Part of a small language model's weights: 5.83M parameters.
Each number is 500 + 25 x the weight over the matrix's rms, rounded and kept within 0 to 999. Layers, rows and columns count from 0. Numbers have three digits each.

# down: layer 7 MLP down (transposed), 768x192, rms 0.115, rows 208-387, columns 32-63
# up: layer 7 MLP up, 768x192, rms 0.118, rows 209-388, columns 32-63
down208:522498508514494519491484515531480495488455485507484520534481525534470479495508508510455483511471
up209:505471492494462494500504513458490489490524502465503547516493510500513515523488496533515521551499
down209:543531498539516499508503512496533492522488504479511495499478494501484476468545491478461478511470
up210:489455461512484495533500469487541526549465533497466489493494483540496500535469490485534506496514
down210:492475516549527473550471529531482506499458493500492464493477489519509522457509511498458503444528
up211:501509468511503496497533520509505516527499517523508491454507555499515510485534488482521493488499
down211:485533520461488541509452497488487451502520522487513571532557541548479486476452521552539533500502
up212:438501509493518503512545507488502459506506494507499539460532498483481474507535480519538480502504
down212:490469511473467483481501500493500511484519489523503515533512553462505470506490503469521484516465
up213:495534467517520517467494535501524486523497485489499480491434514499498511470481466573511485451467
down213:482503488480475445521519499515472543460524461510486492534482502559483509489487458520487525503460
up214:450481468504511501508501541571497530502481487527520483528460483513495483526487489523499494514495
down214:503494508489515502487465513494504513561531512471505522541513464545524517490518496471497486497536
up215:548484529494498539520538490493522477511465512499505448490487515511497539491474494505493468471495
down215:490494492496471462497530501443501511497491506494519448492509521518507469462491516476501487542496
up216:488474485512482452476499498467510534528512536495510490494500499482488508545484499486499500499504
down216:518481532486484482461477456517506478514507505485464492530545515505539495489509539519561477516477
up217:493494527526522534489507513493496471494507492479483484539478470461491499502513510526486496487522
down217:484491545528510507453542448528510495460465502495462493509516507517473499486548558529502477485528
up218:491489510552502488481486536532510528513522549513498494476467505447504528482516479541477492450494
down218:473468506530478495522494496498504496529528498459516506465451559572481496456481505534507490486510
up219:502546539480483520538519560549515488504493470537473541525554500463487439474522480474474497495477
down219:498510519487516510480495520522531518504514500489475539499538523534510510511520511495473538494525
up220:554474506493488503473479475491526490500494524525500493463487516490488484520509443519501525515532
down220:479471518473495520500482476508502515477534505498521499494496494515499512530476505494487467538501
up221:490461538480516489536510472467430506495498516542512466501497514485548530503510453467511493504448
down221:453524543509548491492523463491553482506473508509485483522518551529507481504543461506565496528520
up222:489514472515493488471522465499487481535543514509572457499467539489460486540487480512471484488552
down222:544498557504511491513500472470476531504492494464524504526503512498501461510517540532487472485484
up223:497529485502540526509525459511527499540496549548525504527535523481488508507472451502524469476497
down223:550461512529423537484513523481505490532574481540477479479514498491499486495482502475509487470488
up224:517477472506491477492546511475494469493499514469493507485485445487511509494499469551515500492463
down224:543486516526577523458518486547497511540513517476489482483518489487498501522497519509518487503490
up225:484511513473522459507489522525547473441527509482523537515503539483512476495483505494468497517504
down225:513515517505519471501480513470500531492489521518525497475531492505520498504498507488499484483512
up226:520518497538504472478488496472461463499511483507507501542508466489514495501512515505499513476542
down226:530459516509497482485492475486479489528524429496481500457441493526484503469489528486499520519501
up227:467487502439469466463491450498500524510510517488509508494496490543505487435480476506492514466497
down227:506503564535513508539498518491485465519522493470475506522506547517508482464492508490493496521502
up228:454488469495474527469487455492560490509552502494522530496496491481486541496456508458485457488480
down228:510484511531537483486479489502542477455492459491508498531462481506510486495549504484470543459488
up229:517483515468499548545522495549478462505534481491527493506516482499533488463522475544461513491535
down229:509486550490535493506476516524478514552495516486482505498506500508542473514510492511497458493491
up230:515492512491488517470499471530477454482510518451516497517524505484483503507552520526534499513532
down230:470538482486542484497491536487506520512519498539533536482481529516547482519479531506482528487466
up231:481492504522477464505484488481447536520481545513489516525545523462486511514484491503515521536477
down231:546484503516498465512501468510508512473518554531484475483524528486474484507479472509493537547462
up232:536477490505496459481487492502522444500514557531528567464513501505507537525477438486533508506508
down232:502507490504489535488539483496484518489515491449510524514522512490514531511480551555520475539514
up233:520518481507509510557502538446528495506485503457510499543475500534512507520483527518503470509494
down233:510529485513486531501488509522469492477489451481512477525523522505488484486473456495473530509491
up234:537489510472491487472518498520499494480510516486534486541528513480490494485513468465496535472491
down234:476484499505520514473527503516507497574465486525489466515490490503471487519481528462510523502497
up235:519495476482540547488515499499498495536553499478499484509495473510509483497489494496478505483514
down235:511482480499461510535547493499456461498529476513464466478488535483557478529501529474562536497518
up236:514496468486521498505543462483482514512492519506478487475488489469526471529517501541493498476547
down236:485494510520522503509537461495505483492473519520504459474496527528477514499516524533538455478532
up237:512477486492465484487492476470464471506518533507504479495533475528481511520522539491487440519492
down237:453518459502513548516499493500491525488517479474509501500500514517556504518497484487490492503521
up238:531482473472488567521508524475454479536505495499494507511530529482511472496504504507522521483518
down238:502505497495502493482492504445518501537495512479496490520482479486481526491482486491513497532424
up239:513493495497495486501518512493489509509480523522498502523478497487500505496501527492523485463550
down239:505483482515495499493488500497544480485515493541566511504488483512517483449470501474519484463479
up240:482504472550542459514505507507531524495484514537491512478454535492520488481477510490471514500490
down240:498488526518507506485540473544497440465476500464477522496525504507526514494501510492487489513465
up241:465474467502529493534482457490502483521485490479511463475506530504505516508460529485480480513505
down241:486506504460475506474468510490499526517510505501501479487495514503510470493509492501445504508475
up242:489514493534461520503499502517459493552470521508470524500488515478492497526493467526516511533503
down242:454540492517506473457480508531523521526480488504459490503502442481484458502511545494498481535456
up243:485511518489480485517523508516509469488496518514538471478485494506493479517459482519493494528500
down243:458494536481496523513460488472512506498487501504518494490518513535502502488498490501502460531510
up244:509486487506508468485494508501494498472467495500510502519521519533499492466517478501506530516468
down244:521516510479508480510504512473520503522509476499476465519476501465454526466481517503534523469484
up245:513479495474527503502509475489541510528553484452504472522522488524494514527548496527496477530487
down245:482522504476538469512482512482542484488493491524506455502483486491546534530488505535492497455488
up246:494476475518527471464487452485490492526512491493489492524527507506522545487481526481492451498493
down246:509495467501477524518515488503520521515508472456478521509477473517503471492557487521522498511529
up247:501513453482517495543531481489506491473478492482511568463492482468517479511505509438483470480515
down247:467493547503490477434478541499520507504472500523507458486501537479484508492494499502523494519505
up248:504503479522477517524499507476529494544571517529456505495490467512514514513458458513481473508475
down248:515506507503481491478489496505482542459502491498508476497515528486526513469502502505496512481458
up249:491474516476483524536515535549492490545510542525464490470530533502464513507487492505492488513518
down249:522487532489522480554481486526463519526452522506501481528510504501467535491529514487480551497526
up250:466542495537426480504504495473519496460545509522502522526470518502529522515489472490507479496509
down250:517474504522511518506533514506519505513547540530487492552485531480514489537531530530504528511499
up251:560524527525467479452477530488473452502490496503503513499486520491516464493489488474538493475479
down251:478498497459545461504482488501526510512517497520529439528467550523513503530481472453527470538507
up252:532502503495479485517506448498479471495489509469498504534512526535475546504481504501449458492531
down252:480488490523511507468502493502550489522507506517471487463500562463508507475503523530484531468459
up253:461547507544486502464507523548502526544506529502481494517532482483525490527511426526550534458503
down253:505487490485511520489474521503493480520559491522475528503488514497545464539489442458509499510502
up254:568514527509480514499494487516524503449518448483524495550483538477561499519473521510543474525503
down254:480526518457546494488539513500490463468505487564447469458532462507520499511517479502498558479496
up255:523487469464483513536509478484518470513466505495508447479521479481509530501475496484507485486502
down255:501471446537491523510510546517477480525548499510496536543507551516469523483504530499489490515519
up256:513505509495498478483495524479476492476550502497506472481473480523512537477558484452456503495526
down256:525540517492527496549557511487513488537563503530482497505465492488520511472531485449488501537515
up257:500500512537495490519489483548504505499509487510476535509475464468495498525454487510445541518490
down257:507488498464481512464484508462444518501540490531503478509549490501474525475498478504517508495534
up258:511491488491460539524480505478478494509518538532512496536483531486552476506483469464525491492530
down258:469460463460526533520475491471516512512519493506434524501532462488487546526513456491496522500552
up259:474521475496493512514494508461516483475505509562458511510478499496469507521537494504508499425489
down259:495486491511476452510568507485506498494483473524499512476465501525527501534496461512502473498481
up260:523504478503522519488500481505516494454518534518492508491526478506502504462490479527480473509484
down260:523526474496498495529528498497455501477506498521507516508523499481513496515505548483516512514481
up261:494504524484515511516479475479501535481523488487511520495482502519502474478525483488480498511483
down261:468515497496508509486468473515508505533496541531520470515507499500478499494486537528542481467495
up262:519485507523562473500472487511476487523478487498517476471500512490452479506502489547478550502510
down262:533489541515501536529569478540493474481517485510495482515471513486483492516495499485549491511501
up263:455493504509462489507486483473494509462551515517444476497541534495504490524492514476523492497482
down263:435505470457556525481476469489520481526472481505515527453477492470509466493482501502498503462504
up264:479499467486488541537485465517492492518483529463523512525524518490531509489477525518499490460508
down264:523492467483506513521516468507484496520480512498480507533512482491475500475494498546534485537522
up265:560500473497539480464460475489536488516552510464522467519494473516527501542522511497486508495485
down265:459530464537526492489506585513513491467501484494514494467465469508493472524541523490526506518488
up266:503499504492498493502538511531444504507520464486550474491502492514509525483536482475530455459522
down266:478498538511484538512490473504521487529505542493455442511513452518455494521520541540487522447524
up267:539498468511539508467499515478544504511549507548461495529490480445496469501496505526529462481484
down267:443528501512506505480495502474492493533496490518458534472499506482550524507534493504466532474515
up268:535477509539499438528492494529512493495494529540503519533511511524469475496561485476457454526505
down268:487492512502499509510503490475544509533490509493503483517507525464511468525497484476480480498511
up269:529520517476486476523496468488484509490492541516465500497520444468511553482460476555496537500513
down269:510471555513523482534505507513505498505562485520486514502474506517505505517520528496504511506435
up270:507455493495470512520499520500479482517528500497526530513528485481477455466521477525506519488492
down270:512501511462541501477512542474518493487511537483514459529540510507504488449570533488457530448499
up271:554518513482502491467479512536540548475490443515451522456522518501498518512499472478535437459481
down271:494474517495511500495490466508531492473488531478490490521500492525512476468530541466450512481500
up272:483500536468476499510496481515487470487519509531464526477483504488502527520487488487498520469500
down272:502469514482510503441476512477470543498473514485478465490494475515511469491492478537489497545502
up273:530519488478530500487500473516518503509491500524521467515476512510534526527525449502470518492511
down273:523520479509461452535496503528498509504547496502470493465529550473505584459446543445475548524471
up274:514544506507473501458519497501457517492469510491520503520516495467481488528472525550457523504481
down274:487517514480522505512495517490444474507527450520511543480504473487472521510481495572485510523498
up275:536485502530536544492533521536481495482536515505540540531484480499521507466485481512511572535560
down275:492542504529486563513471535478479486486547524516482471539540572473509501492455524492500482523459
up276:511505484506525506492476492558510476482507538532486470497507556461534497481456455526506480513505
down276:539508520545495503511512499465512505493484491477514507505493484477504508546491525476504512513465
up277:479526513476515526499508505505498480497512510485525497520514479491486467512444498498487507523538
down277:507521493465483480515460513477531485510541510476509524523472473452510457482459521466528484461531
up278:493499512461562495444468474460513503493514462492490511563498501527461546510475506487486545468542
down278:496515513501465533448521505504531503465468517490471484520443526514482519490480509509486508475493
up279:471515548487470528482465490506561480527494550445541470436522510431528494487539490489483509469484
down279:507455517477534510530507506491482481501475477490482504481437494464488519477501548478505506478496
up280:538482509487522496539519465466482536536488531478538540507459472500478469523527500509478490538501
down280:514498524506496557497502507528517500486521478522544529469507498515525509505501530479499548480519
up281:517448516479490518489513519518517472499505491522529525516452526482484460558493493495506500470476
down281:448543535504521476479452476539492516484489526514497480503534461519514480472496449450502484485519
up282:513544510550517496505469504481515522489479555525508488515512504499559537503497472481456511436488
down282:490520537493505541489555513540545486511506490508474520498484458503486503490488485484480526471466
up283:462494553525511485523480481470491502468509464468496445494486470497509446509510490495482550539530
down283:502498546465487468517500526524478497486502480486509437486511517514483509527502499513492513476498
up284:518521442532522454521542514511471535530505526532490472463480472477499486517524469546535529546507
down284:529497523543487498467479501515516458539458536452531496489510502517474523522493472499504427529537
up285:515490501509505497471492513534436477498452475542529508528473533507481462547512544468508461516532
down285:506510530539564479475456483488553464470491474511490496522493542506480535480502495434511497531482
up286:548481521488477507468500502470479485541514481460528515480536533488497462478479522519476525485493
down286:498491495529505524500511482432535511553491492489527473505537491500488461529487485540521499525485
up287:531507528457479445504489511486495492482495518495520518507491491481476502511523463507513528507502
down287:474497512504479530503541487505512451467482514511490455521491504496471527465473553513514493484471
up288:498448550509467503474507500509493472488512524487519493488508476520507496549499522489527547502514
down288:515494513549471485528514528502497532511536490478466466506514502531459490486495494535541466532447
up289:517496493491506493532515540466512464510487501518419500525502481490496507461491477544499524558523
down289:504506500545501518483498482543475508517537542494517509498530488468482472501511518492533470493453
up290:505512472490487529488518468510514476491530500490479529480438485473477496482503489531518522489523
down290:485499521470495490489525500521539493517485498478493510521533511528493512506475483550523473485493
up291:507566482520467509456502471481502516492539559525500535500467508461511483454490469475483535529551
down291:538500510542473496481484521473490517455523471511517497514512515474495481524467532524464528492567
up292:491493485537508528515488545525510484465493540488492511493547493484489466494515466484466506435499
down292:519507475508469492507458565477461497519468470552449516541478480532466506504527527530502513547477
up293:519497511514493489496500489473522529469498493498528456506490480508502474501467470572499513541497
down293:545525481481498512510472486513524500578486515511449505513472516443515542529475484464547516546525
up294:470501560506538458535456503505459492445538472522499511518552440530521495536489505551496491506516
down294:509486451522467528521497505530489529527488488497470460492506430553482487521534514474456474523492
up295:556485514502497492507482487482486500512539492483497525521479491506519519517492442518521468526496
down295:456513539454488505535506451477506500487445469474484563498503526531499479449500439459518497498542
up296:490497490495531472475508496511479532505536506510501477501463542547493503518504461476490509448480
down296:525490504478482478476489520493522544517505473513494481493498483532515549489509534486484503498505
up297:540478512490512463440456516463551523481513506512515470520507524505477474491475496515460520472496
down297:508478510505504527465462494525472460476508494515509515533482492466468474505497498501528506521505
up298:470499511487467475478547490484472528515512531508509475483542485487504461505528479523471502562484
down298:455493528492478537507509463487503552502529547521487496488545518478494542539517503490470509455504
up299:519501463454520542502484518480535501508454498525520456534511518483505496459537441474502479503487
down299:483489502517490490474500492501471507517494498530529458502476484497482474465511519474478479474505
up300:512527491499524482497501541517492483520490532515506475504509493539540476476475509522489498503551
down300:470510521480462521569479485501525473515482482514487486514509484503524508530468507499479500498501
up301:474484526461462503482493543509528489522454457500496490493513504469526540460451486511497469543519
down301:526489473513503486514538540462492488500481498559507488478508493454482513490476481528570505499486
up302:491483467535532484468530505529492461491506475488506509533490527509488517513494458468494491480502
down302:488474461481504506509499559492487518518492478526495475480511503507505473464464509519511452545491
up303:447483492529539494498481493513497492483498522503530484492481481507549476503565529451527486516452
down303:476523524495514500500492481466506500527487509489499539476473478531536459485516513489489542509482
up304:493505525470494481505473515495552439491550510492524483475519435502489506526505496581525468525504
down304:502483467527518517494484535505533529491489482448497497521563517541451515465518512452517475453528
up305:491515492510447458480539459523490486489532467459503520478495505539486471496498515500453432510463
down305:501461486471505525499538483510508474521488494506507476486489490486496499483472503523502517476496
up306:533452493517477515517512461501444512443514506497479502504513500474507529549488474489467489504482
down306:480542534470537516508514530506537488515456439489523493492521513543491488484508519489533473484528
up307:530500535508469488521484499466500478488498515497513490484505543458464452495494507530497548485488
down307:512494484509523520497510506492502509505460506534523457467516508490467466527510508509495496471530
up308:476540493521440511520545539487488486507487534473501485465490484533493483503544474478467513490457
down308:500537485491491505533531493474515510512488493489490476491450491488467517543510506538488558493509
up309:491506485514482494473518463505465493472526496469518501505480577521489488477508532537467481486472
down309:506495530488489485521471492467491508509534519479492475497501460466501492506532505479509503524511
up310:502466507499514479461477504452504458499488513488484538530471469497497492524466497525568489526505
down310:497466492482480469492486499475535521511516489517519469500512514511476510511469500475453548518527
up311:459489503523512495532500502503493490489496500546500460501519512468559517457464570508491513544475
down311:479493467442521494480505520535445510490555486531512498505541450462529473500520556488551524538492
up312:503530509555489491548515513538470513522495480491508492470508492484511480518429495536454517491504
down312:483491529514506486495490507486520480519509511455506489532527482534466487502502538481499493482487
up313:488505517487508556506485552514500521456482508471494510538483474511520483492521532547488493496524
down313:479499449477434478478458481464467440507506489496512508472499518526526507495511532502453496507533
up314:458485467501531512517516501476510471496512508491455471539545501488509471525485497503507494496513
down314:463494497465466509544533508498514454487484500529526543461462528526487482533529489491507494501496
up315:500494507505479476512497497478453491563523515475445497504468504491514471517513490497486497469543
down315:504474497501514528500526478483498518489473489500496481486473477493477540481514487438525484469493
up316:471497532514518530512481562505472492487560470510537523493457502532516521557508535543489467519475
down316:531501467485496482528519498501511485488467543514512496520489498482495499456487544508536463505496
up317:491483490479469495525497517481497550518512502491491501498518511480529519510528459505482510525472
down317:425491486494495511537529522477467496509498456530437474535543496487472495505502487473476560541546
up318:511490477511471497509487495453537521517467519469466472545540532484520520457539548506499517508531
down318:484559519480502491544477519541544468477509489535481533502471523487508543502514477542453512528454
up319:552550518443500520530484486529482454507493566465522495501455532523481443540488488449554522503500
down319:490471503538518501562481488519490515491563486470474491507489476498471480463519505528519539475527
up320:486478472537478531557505532480479514484494488492492489492538492558532468486471483483499516506483
down320:485520490499501473481484507513511515510496549509487504483495473502483505495474523515507475557461
up321:497468496440475523495455542472544472501511486481498531506456516482487514483511503457488535521489
down321:530514538534521478511455540468494511477460497521518468479498495543484498480570487518495534501553
up322:469521537524472503515475432493503493472479484472529494436512499462556506463498499502475470532505
down322:505501453457484500480463484504528502507473514522530542450515519547467467492538531505500498482470
up323:493480492533496500540489471534543480481505491532518445476506469490492487499471488524485496466512
down323:524480500507473479503511490512525486476506493527495495489486496498462480485537518487549507490493
up324:457517541521482421495530470478477492503470496472511507490502470493546516543479496505521482542519
down324:513494461478505498489474496488474486510490455485506491499558459475505475485524497514516526496511
up325:508483485482513504530490537522500488489498454525501507536525476547545541482502519466501478472550
down325:499488468510479505496505507465487479502525509463555534492475440466488475503455494509510481487490
up326:541431490483476450471484504519455531456465467527460480529490495524533462488541536530499519515481
down326:518511533505500486510490477470539476486435502467532472525483486503473533524501486507529488456526
up327:463484502500454521536462535501501496528483564498498505485517530527478508512502517495517498495497
down327:509508488465481538551478542527515458512492501518488523494498522475508471556471508504541502501525
up328:485512494518498488484558529530507533514504508488532485502470515470496485497539498522501498524496
down328:457469485487521518492475482485505498469524474532504498467523520509490518489493483517497507486492
up329:541511515518473522492494520503498537481521518493508548460548522495524535485500464510469518459480
down329:488484535533513494506504501508549477499501493522490483511512490523525505505502493507533480523505
up330:500475465516477518455477477504485467537522474498461508485542481454481487449488471518477463518487
down330:521505544517523457506514489482505435514494525485462535510505546521444463495445485505532511475500
up331:533520495504489486457548494506506498529498537505526486488498524553530505490489524510478462496522
down331:489507493539488506515520482502523476494458486490474467469488527488474493474498536513498520501490
up332:507506502501529519545503526548503469528508460490505500503489544446477508491516501490507523508523
down332:462503554474450538490477512513513468479490504473507544494516496514481513489519442478521463477483
up333:469501490505468512527535498480503514499453516475458458485518495517516524522499459441471503534479
down333:521486522507511502535464523495502526505478507491470547542464512530503511517516475483488535558518
up334:482500497496503489508496503519503481508508507513529512491547498511515519468511492552503493485524
down334:467501455528530487492467545503492481503509519521538510485483491514525504452534436486493498441535
up335:530504505508521462539486547510494534490532516533476510468477500525500515528465453490502487515494
down335:490542484508552557471521479487485461510477434470520467477519534475494548467482500489519494525514
up336:499426515500506445477442532452509494489490473509489499420502486519492441441491528533525516469489
down336:504505519562525461488509523506512518491453495506477493528515509535481514520499536490494503475533
up337:492491514501525527523495491462515539559519524496469512455470506433539490498501499550492478483522
down337:507504506526489547458529523499517483444506487509498515474513497511464492469512524498481521491478
up338:516483525511493525526479498493511486484494559507462506466510496480523457458498527534464450538577
down338:515504514491512485491443572511543514504482469492532522511519538505469517528528526485548503497527
up339:517522532537518517505481481475532493472517471487488473519496450496495493523463493514506498488530
down339:514473484524485468492488509521493510513467507512508492499566529501512506493567507475490489504468
up340:512503465520507498510509498503481486467540512490533527519499524504494495505501481461508536498533
down340:477511479433516510501484480498511544462502465525489481481511496488509488512481451491479465506512
up341:480531547505519468525544448509502511542507489471449493468476470507468458508509517506508497488504
down341:486464504475519504466492549524537490522492510563464452468509493509506538490538458500493515469482
up342:466469494476476556509487533501501509503501542482486510465541474477491518492546509493467516516494
down342:477449502552503494486524486522468501507522440480536483526466472534496498490528528481528542496487
up343:525524494503467487514463525543529442498480494485503516507488514531532481464534483506450493506465
down343:497532484489495480465449528506481500502474537525451518548483521455511451511517466502477453498478
up344:488536482463487486479536489484517493474475472505495529468449509506475501495471497486499484502535
down344:505506516510523508523500490480489489472514520548474463501494485517506505532519481482514558536485
up345:496518511536491468451513498501486499495477508489518489483475520523542484492472521456462528507532
down345:529464508499503544474479506490525456467494502483478538488490490518469509495537484494496506468518
up346:529465438544511505530489529448505489503506471470514486488549506515457474508487494532505494544486
down346:555475538531461452509502471526471475491525504461517520517501509539518473466523492481497493506513
up347:483490486503516535482508512474503498507516471543513472525529523487476556513485491530512510496505
down347:523503486494491497520517504478481445480497474492481507456489491517511459521502501502499521490491
up348:477504501547472531490484527518479524534468509532458467447471522528502456497528514483500515486472
down348:539521470493548539499456510499521527452524506490469515466506516548495544515502509448523539527483
up349:482545539504480491574462469509503494519459498522518470494466540453507481474495485457530507484531
down349:520522504501539535478515454508564482494483510449528512553496502514511508563541530515478521520486
up350:484493555541495524515538515534481470491530551490503490474473503511535473509517510502494488533527
down350:509452496491455456497527509509469507459463474521486474486512474510491504497466524484506506550508
up351:462456465515527478504486513489452521501471496471502511510500516463522536510501571483482489491514
down351:526511483534511527482512489516570523476492539492487506496541470486486519509500490491539486469502
up352:510518546516475482548526494519526478505467506508525512467536545514534487505502484530470523484496
down352:487511486506508503523471561511539486513510489520497508511541470466506464500470554448511470513493
up353:507481525499517499466483491560510470475523463490514502492513453474462517513520484533510487467451
down353:512488509492479514509476517564510495501523471519508497472464498470487496509508492461516500496525
up354:517488490476523513472473512502508516486509506448522515534488503513437508528482500503468555514497
down354:511464479478506502505529513504508494546508514478488483540511504527481517498507490539483462479542
up355:478465516469496503503497513487527474477521473540509469508530519490489486529465537489510510501477
down355:501529510497484467515493480505470542516491513465465519511488530484494489459519485522518471509506
up356:514500455528542444494483485486513486477462523503534494507502477530550500501503504503519488537493
down356:491448451479553459513509509462528422503496528514495510506524498490541474514493500509495455488467
up357:479461447498496508519511484478471495500519548464478512483471477475533480513550435507552548529480
down357:501510478467494477475487490518511514517551550529520476535501480536525465512512473476458450496512
up358:493533543493518473505544486566498468457506508500479510495463548483517493523496494482501470516475
down358:521488473492523457534442495493463502502499535521528487492492556505523512533511531519464516530553
up359:532504501529491507485508464499482506452511481527487491532480476504528525486525528507467478482499
down359:477540518486469546498489476458521480477499520472494549464519473452531510517496490497523510507495
up360:534492510524510501506521519517468522443525502493500505493522507516545467514543478478542476500533
down360:524495536487490497512505486546492479487514516521497524477524485469484520483499488525484470443471
up361:525533487500481463449484533540497563470482479517529500504493531533500511495474507496524491493513
down361:498510515453522513561482476536539493465447503502509508507492554467500472545536487532458491470519
up362:476504519487461490513463477506505521520510481501468522503498461519475527486548536468501482488470
down362:503506472483487507492498461522490498514487464484531556512521504491510485486472502483515536472514
up363:543490456501495514538476529571519540493544492494504473505465492525548473443449525499474462499492
down363:525498489473521504509517501537536520511484485535474519469470478490519507513485481520499491543500
up364:501478492476522479492472502510507468518518500495528523505530492495494450474535517473502497544479
down364:508480528495539480491487501540484506467484519518489501489518532468531467481507481490492514500505
up365:471533555502499475472536488501499513499524488505497549500491529486510503511506479487508496499530
down365:519438482510491534497531509478482496513516487508501506515484537488496526482489508504529485515479
up366:477530475489480506461473522554485500480478509474512491460491543515497456470526476522485515547502
down366:476499505511482475489531487506525463502501514481508509490484540468438490517529491494491503487486
up367:476510501525483513497505495504483467481538478521522492476507495494516471471473493517471485494507
down367:518481504520488484505473505527527496479465458494527501465489498505528488513523475493503546501508
up368:513471461533471485514522489494513473502507495502522466543470520500491499520492528545476473507556
down368:434516471536499525515484513539515493481500512542485503526476477565493501519523463561483466524516
up369:525511506441540513477490498557496487537500476503470471484535533486486551528450539490510482501452
down369:460534510493471491503481505513505468504493470469493485510485500493530509493515486486510502457507
up370:479497551482503443496484493466491475493481535475454510503508491493483529499491458525503534516453
down370:482526495546493542490524499464470499498485502490499500523499502521482485529475512476500478527547
up371:504494510506475489494532499489478505478478528495510469512481509484465498525507542509499492527498
down371:477495486499479527517486550520484534458498498513515498531474503490531511460492516518523498484506
up372:490500469484539491521502498479494486446492505507461498484480479552509470528557487535492466511490
down372:481465502502534522523539504515474491491513481546462467517547501478497506502515500501492535492506
up373:491500513485512501507494524480517509522432475503526485522500484509490466497508511466475511487486
down373:508471479479528529488445503487504492471501491522487538474505532497490471520452503497459494528476
up374:527486465534535511541474539547539505463520493523511531468517492464522498445462470541471475518458
down374:534513488523494462485497528523502493518481511506504530460490528526446431475468522500512485502450
up375:481503461534511504498513539521508485510480486483556468500490471470553468514472532433482491484521
down375:515489465473508537508524505532457506480505503530510538536491478505477482534441518489458516473486
up376:529483538455495535537455554511488546487526487523464526464587497492493492457486476505489464500527
down376:502474476500498489506477485511486454497497494473497472530504515503516474468530544501469512505444
up377:550480522521502504518482559515438479461510517526475517528511457528490491492475509507479510470500
down377:502489489493500468499487459491560495531486501466513489473502512493505474467504496482526494527501
up378:488471461529485464486508530484529498475512513483482447503492467565522474463525504453479492509495
down378:574552474479492461509528514480509503479490557528539467488495473508502522525530552526528531483504
up379:496494547471490466515548458462475489453534481451469476525540478425530494507527533544557526516517
down379:443489476523461459520529456483483536512491491507558513442499509488534506502476484504488535474499
up380:493492547485493478535491524463468473454535538501515486483478499471532526552482503506529487553501
down380:480489515464486553480535527536488485530460504473474514494538516533463470556483457552474530508463
up381:505472504491531456514511499524453434504501509503485517502490511521470537459505483463487534465500
down381:519491521484521490464473525488457477522497473520491485494484503503529459516511527490475499472501
up382:557479457507457484468511472508493554509525463497487502485466552494516470473505480474506513492511
down382:527514546490452481459559483473496483474500558509508502459529485458491491501527512457482530557448
up383:488541492480522527559500499507486517549523469460508433448459494521528507459515486491449480519529
down383:491508477479507499509481509434485485511546475490505533519500488444496484546457466539526510485527
up384:506513490529501536443520530511514500535498530466508491547535529529499509494467477439521527501501
down384:517516478531442532509490522512479510440552543515510477497435535502510538504545488502540483483504
up385:519450469528497515499478519519535485493502484460503479484509504486457522454462511485491525486537
down385:505470540460474522494482513525520484484509465507501517469518519502495506518482502477476459500503
up386:526512419503518502529514504572496547491506464515451498540521508484469482474494482490538472528510
down386:458493520486563469541513508483513453508489499453522491475506446511541529515496485470499488511481
up387:491535497501455532519516512535438497489526494565464483499497511478491498506475505483510480487528
down387:471491485545472495506515532515548475490508504460525478527487468532495454507477499507486467532511
up388:505487479497492515543508541528529478499486481469528436537479470491533508486500515453493515470497